From a checkpoint of a small transformer trained on Wikipedia.
Training: a variant of Adam for these matrices, 13135 steps.
Each number is 128 + 32 x the weight over its row's rms, rounded and kept within 0 to 255. Layers, rows and columns count from 0. The size above them is the row's rms in percent of the matrix's.

# layer 2 MLP down (transposed), 384x96, rms 0.193, rows 137-153, columns 0-95
size [ 90 100 111  93  78  98  99  95  98 103  78  96  86  94  87 111  99]
[[188  97 136  92 125 150 157 117 110 159 149 101 222 123 122 135 125  78  89 117 100 164 161 129 158 132 153  90 118 110 151  88 121  47 126 136 171 114 121 147  72 133  85  96 135 111 162 124 182 163 130 140 145 186 153 161 136  88 100 166 127 167 163 140 115  81 118 152 136 100 105  82 131 114 129  98 192 128  88 151 126  84 113 198  97 129  61 126 165  88 146 115 173 160 138  99]
 [143  74 137  82  64 117 147 140 104  92 147 104 121 151 127 145 114 149  86  96 144 204  94 181 133 132 139 106 123 146 142 137 165 158 118  80 147  84 144 149 178 128 195 134 113 142 142  72 121 124 132 109 169 113 163 155  94  94 175  80  96 136  60  76 132 191 165  77 164 156 119 132 162 104 139 155 136  93 105 143  79 161 184 181 106 126 118 132  80 127 112 144 149 159 145  75]
 [122 116 144 130 127  77 140 156 125  91 122 115 112 157  76 125 153 110 103 103 202  89 166 128 152 130  88 149 131 182  84 111 117 117 118 184 211 171  86 144 103 118 112  92 167  59 145  98  52 149 155 175  64 162 171 108  88 164 139 124  86 147 142 132 136 155 147  80 155 125 160  99  85 162  87 119 160 153 106  94 143 141 130 117 118  99 202 126  97 148  98 137 130 158 130 125]
 [ 94 105 149 119 194 107 161 171 116 137 166 169  61 130 148 122 117 166 153 134 170 113 142 184 113  94 105  88 141  75 121 151 125 139 100  66 112 130  92 125 140  89 148 177 120 141  77  61 178  88 135 122 165 140 136 100 122 119 104 123 159  85 126 154 148 146 142 218  92 104 147 190 105  82 180 129 182 113 168  88 142 110 100 120 124  85 133  97 117 149 174 106 106 153 105 104]
 [124 171 120 159 157 116  91  95  96 163  91 129 189 134 161 120 135 160 125 150  63 123 142  95 135 116 147 183 144 144 145 152 165 205 109 158 103  83  92 103 113  94 126 112  99 116 143 139 111  62 130 111 218 173 168 145 138 168 123 153 141 104 150 167  99 103 104 135 114  97  87 148 110 140  86 139  86 122  96 119 142 186 124 111 177  90  53 118 116 135 148 126 146 214 123  96]
 [125 123 135  74 150 185 105 112 115 121 130  83 178  79 134 129  99 141 110  41 105 134 133 217 110 146 100 126 174 108 120 114  67 144  89 109 160 173 146 119 144 138 153  75 158 143 106 157 116 120 127 160 142 148 109 175 122 141 109  97 153  91 166 105 174 135 143 169 118 165  80  81 128 137 179  45 143 115 115  84 175 104  95 110 176 113 169 131 113  96 135 167 163 104 106 159]
 [185 140 158 198 127  69  97  78 147 145 138 112 143  67 163 129 152  81 175 106 128  61 134 139 146 159 144 135 166 113  92 100 135 136 170 189 115 132 117 121 117 105 124 121 143 119 105 187 136  89 139 100 125 176 130 139  79 148 176 116 102 127 163 129  85 134  48 119 128 123 160  64 101 104  90 196 123 119 143 107 151 141 116 127 157  94 139 156 137  64 131 131 204 123  90 150]
 [139 101  94 145 123  97 121 154 106 118 141 195 131  86 147 128  85 107 110 169 116 139 107 180 112 140 127 115 141 113  97 101  66 106 131 150 143 142 140 139 134 110 126 132 128 106 146 125 143 140 124 111   9 144 141 138 127 139 101 103 148 113 157 151 169 155 151  98 169 127  91 125 147 145 160 142  81 116 145 103 216 117 143 120 119 161 255 144 111 115 104 120 112  40 121 135]
 [101 139 110 139 136  84 136 147  95 143 178 127  76 104 132 154 187 121 124 145 142 118 127 128 160 127  56 148 111 145  88 162 103 151  86 163 154 139 167 147  94  87 133 122 126  96 111 132 150 118  93 143  21 122 176  89 173 110 107 167 113 164 100 162 180 128 104 139 167 132 129  98 125  87 132 129 101  88 137  99 205 172 176 155 125 133 193 108 131  95  82  64 142 133 150  78]
 [146 107 104 141 128  99 101 156 140 144 183 123 160 113  86 111 124 149  74  73  53  98 124  86 129  96 185 143 131 103 197  95 121 106 102 153  84 106 171 158 140 179 145 137 139 173 137 113 169  98 107 112 124 137 195 158 147 126 141 206 159 119  69 125 108 137 153 119 148 102 207 136  96 141 129 140 123 125 150 150 214  98 109 147 133  95 113  92  85 124 136  96  69 123 135 107]
 [139 137 113 101 156 115 143 131 121 168 163 155 144  80 110 149 135 131 176 120 116 141 126 163 121 105 120 173 103  70  94 173 109 205 119 195 159  51 203  98 152  75 129 156 132 139 122 124 119 111 119  76  76  69 149 135 151 125 163 137  80 105 101 120 131 185 181  45 144 124 139 141 127  97  91 152 163 110 111 111 157 173 116 126 153 129  86  73 159 144 127 102 118 106 160 100]
 [160 182 148 100 155  76 145 144 155 174  98 122 143 180 163 101  89 104 199 143 109 140  99 140  97  72  89 162 126 164 157 122 184 149 112 113 100  59  92  98 144  92 105 108 182 113 112 164 124 115  64 148 142 134 106 221 149 121 163 107  90 121 126 144  97 123 168 114 109 171 155 123  90 123  82 129 119 107 150 110 151 140  64 173 111 107 126 117 136 162  86 154 184 106 124 128]
 [101  97 187 128 168  90 152 130 140  73 171 151 127  40 160  68 114 157 177 158 115 157 119 111 106 130 112 135 120  84  85 147 168 121  94 148  61 127 188 165 176  88 173 130 144 121 134 124 156 134 120 129 128  77 141  59 124 100  95 135 112 121 120 107 140 153 111  63 126  87 176 128  91 150 176  90 104 175 141 157 142  90 166 178 134 113 128 129 116 129 128 176  79 114 165 137]
 [132 182 217 151 123 190 121 142 140 160 172 142 132 102 144 155 134 141  96  44 147 117 140 174 122 172 150 153 101 148 125 154 110 149  89 129 106 116  72 161 123 144 134 146 119 192 114 140  89  84 105 121  98 104 147 109  76 105  70 120  96  91 137 164 114 136  76 159 109 166 111  97  88 159 161 101 127  94 154 194 119 162 128 124 123 181 111 115  92 161 121 116 123  77  83  68]
 [153 172 125 173 114 167 107 145 181 131  84 155 134 136 132 116 214  99 173 173  74 126 123  56  95 138 127 150 105 131 115 145 187 113  85  99 107  23  83 121 168 105 130  89 120 155 130 150 148  74 127 145 105  96 159 135 116 119 148 145 146 134 118 143 127 124 105 136 104 154 135 209  80  68 132 107 100 157 187 136 133 140 139 166 136 136 121 118 102 187 155 128 127 105 117  77]
 [ 99 173 105 137 104  96 128  66  89 141 143 105 106 115 106 116 148  64  74 152 144 116 109 169 151 100 153  91 183 131 147 116 149 116 130 183 125  91 171 166 149 114 152 197 161 141 165 161 113 128  67 107 152 140 233 181  99 159  73 148 118 118 144 168 104 117 123  90 126 154  82 160 163 143 122 106 132  67  70 146  97 126 117 147 152 123  81 182 142 105 111 136 110 121 111 135]
 [144 130 192 104 149 137 119 173 111 143 171 112  96 108  47 115 156 126  78 107  86 139 103 100 108 145 115 126  89 136 153 117 217 150 179 129 118 132  54 115 116  80 115 153 113 103 102 137 164 134  80  76 141 128 138 128 118  97 134 155 148 106 153  89 117 158 121 192 142 152 151 158 114  96  93 147 163 103 104  91 204 177 176 121 166  90 148 101 134 160 124 126 158 189 148  82]]
# layer 2 MLP up, 384x96, rms 0.238, rows 138-153, columns 0-95
size [109 113 108  90 101 100  63  93 101  91 100  86  86 104  98 108]
[[ 96  66 173 146 133  93 134 107 137 169  83 129 155  73 128 127  94 131 145 155 160 150 147 122 171 137 166 167 127 167 139  77 140 152 127 210 160 136 136 113  90  72 147 117 143 128 160 156  62 127 119  58 118 154 149  91 150 132 107 115 150  87 166 116 183 104  97 175 144 147  90  87 104 123 131 160  59 109 130 105 122  80 172 123  50 143 158 116 105  72 138  98 158 123 130 159]
 [124 147 116 159 138 102  86 151 119 112  52 133 117 141 110  93 133  77 114 108  83 125 119 187 128 126  62 139 150 103  75  81 106 147  92 189 164 131 176 143 159 150 103 116  96 103 110 176 213 104 143  62 118 134 103 196 202 115 147  99 130  94 113 132 162 115 122 163 158 132 129 107  94  54 115 134 149 131 140 120 178 142 145 152 142 169 134  99 141 136 157 170 138  98 142 178]
 [148 104  46 128 103  96 102  94 134 166 148 100  78  88 119 117 115 178  47 148 143 170  87 141 143 123 198 137 123 121  86  98 119 149  88 247 139 169 159 114 168 104 138 125 149 136  91 147  99 125 124 132 120 121 147 123 169 181 100 109 131  89 113 118 108 149 143 136 160 175 120  70 107 133 160 151  91 145 107 158 128 127 111 129 143 153 127 203 163 104 120  66 127 125 102 144]
 [135  80 160 187 137 151 143 128 148 187 109 134  82 112 108  91 101 120 108 121 145 222 202 138 151 107 103  99 203 138 117 168 111 142 146 152 130 128 109 110 136 114 118 150 122 122 111 147 121 182 139  94  93 163 166  94  91 119 103 152 113 103 209 130 168  68 203  70 124  75 119 106 142 150 168 138 104 111 123  78 135 142 123  80  90 128 127 163 117  77 109 107 118 147 115  97]
 [117 112 153 107 128 154  91 136  83  92 109 111 146 152 141 121 104 150 150 137 154 119 155 100 105 100 116 178 116 114 129  90  78 139 124 112 130 240 155 116 108 112 154 114 163 120 140 188 108 159 127  31 121 100 136 150 120 178 146 114 116 177 119 136 127 120 162 107 115 205 153 115 132 149 164 158 144  67 102 107 175  94 142 126 140 143 148 132 120 134  57  82 120  93  57 199]
 [124 119 100 128 106 128 115  79 174 104 103 166 125 166 109 183 120 103  83 125 128 140 132 179 116 106 183 147 105 136  85  69  80  92 109 138 167 132 157 152 158 121 175 113  67  57 121 134 130 137 136 115  90 120 114 123 189 192  95 139 156 156 130 185 155 144 160 129 135 176  83 129 187 152 166  95 194 148 105 103 110 110 103 177  77 133 137 136 200 120 129  83 131 110 126  89]
 [180 125 124 130  39 104  87 187 127 118 138 160 116 161 186 135  63 116  68 173 130 138 122  98 120 114 154  70 164 122 135 116 136 105 119 126 173 125 110 110 148 110 132 139  96  95 141  69 140 109 105 108 100 168 162 154 111 108 158 110 119 105 123 152  87 112 116 144 115 104 109 165 165 124 127 201  81 156 132  54 163 148 191  89  73 158 163 124 137  90 103 146  95  64 154 132]
 [131  83 185 109  94 174 101  87 120 177 117 141  69  90 167 155 144 102 145 149  91 180 114 104 128 154 103 133 152 145 109 182 124  96  93 136 144 147 107 136 189 181 184  78 142  99  88 135 128  96 146 114  99 117 172 156 174 137 107 128 160 106 153 149 138 156  87 146 135  48 113  78 166 109 150 186 130 149  81 136 155 125 127 136 121 136 134 157 147 103  47 105  99  70  87 140]
 [ 78 152  93 148 148  94 152  82 123  75 121 158 121 115 121  97 131 115 109 107 104 138 113 160  98 100  99 185 165 179 107 136  96 111 124 169 175 158 173 222 118 128  95 154  95 100 124 208 156  55 136 143 104  78 141 151 116 125 135 132 123 127 197  69 141 117  78 131 132 117 134  79 123  70 112 103 146 160 108 179 159 134 141  74 143 127 157 158  90 130 143 117 107  98 135 174]
 [145 164 133 127 107  50 102 125 113  87 122  71 121 127 197 172 104 136  90 113  68 114 109 150 124 124 165 102 126 115 113 177  69 108 129  79 107 131 122 204 179 145 123  81 145 138  56 150 201 154 152 124 131  86 152 122 150 142  73 135 145 132 171 139 122  71  87 148 123  83  96 114 114 118 128 103 144 193 144 125 169 155 159 163 138 150 140 123 130 135 101 106 172  92  77 153]
 [ 58 100 131 148 135 147 161 115 158 158 165 195 109  75 123 157  90 162 136 149 145 157  76 156 129 152 118 159  73 211  84  69 119 143 159 181 173 138 180 120  91 122 126  92 105 126 159 140  87 167 129  80  87 152 123 115 161 124  62 106 180 105 117 159 129  99 119 170 109 133 128 148 140 105 172 130 150 139  96 121 111 154 154 150 107 134 143  78 113 131  64  78  94 113 103 105]
 [149  82 113 190  82 133  91 132  69 108 180 160 122 155 221 135 114 140  99 116 134 130 123 180 124 114 167 102 188 188 128 124 152 154 139 124 177 102 108 137  99 123 148 128 147 131 135 130 135 106 141  90  76 128 206 150  91 139 104 152 124 177 119 160 125 106  80 146 137 192  74 155 108 145  70 120  95  82 158 121 119 112 121  93 189 114 144 130 164  85 100 135  98  88 108  95]
 [119  96 169 124 124 139 104 138 144 123 121 157 162 121 139 132 133 186 120 144  82 155 122 157  61 132 163 101  59 168 144  80  63 140  72 153 138 121 128 141 147  91 185  82  97 150 149 101 118 105 151 140  89 165 183 106 155 170  92 148 104  99 111 129  85  92  99  82 101 111 112  93 133  81  85 107  72 130 149 164 130 172 156 125 130 178 160  78 181 101 158 109 173  93  84 105]
 [125 101 113 145 161 125  64 173 137 110 146  96  72 139 181 134 118 119 165 131 160  90 126 111 142 105 102 173 146 108 108  88 118 103 110  72 146 158 134 166 127 148  70 100 172  93  62 169 159 114  73 102 140 115 154 159 119 138  71  96 138 139 106 125 134 128 124 201 137 142  83 110 102 106 132 172  65 128  74  60 189 128 175 127 140 159 137 158 175 144 111 158 112  97  74 154]
 [117 163 114 135 148  62 129 132 146 134 119 152 119 116 129 100  73 191 133 139 125 106 148  96 132 137 171 125 117 133  34 146 148 129  70 154 141 205 165 145  99 160 140 167 144 121 132  87 185  51  57  93 124 149 162  76 129 120 140 113 104  74  89 104 146 113 125 144 171 144 114 127 107  69 184 146 120 141 129 130 173 117 115 180 175 143 152 154  95 134 172  92 129  87 142 112]
 [174 140 162  99 176 124  88 114  81 109 108 155 164 129 118 150 124 124 128 150 108 121 100 125 110 170 127 208 145 220 102  95 148 196 125 101 165 151 100 131 117 122 121 115 121  60  76 145 157 110 127 144 119 161 146  92  93 103 109 118 131 152 140 125 127  95 166 130 146 137  37  42 116 110  64 125 146 123  94 115 193 139 145  60  99 161 144 106 135 111 121 154 163 127 109 112]]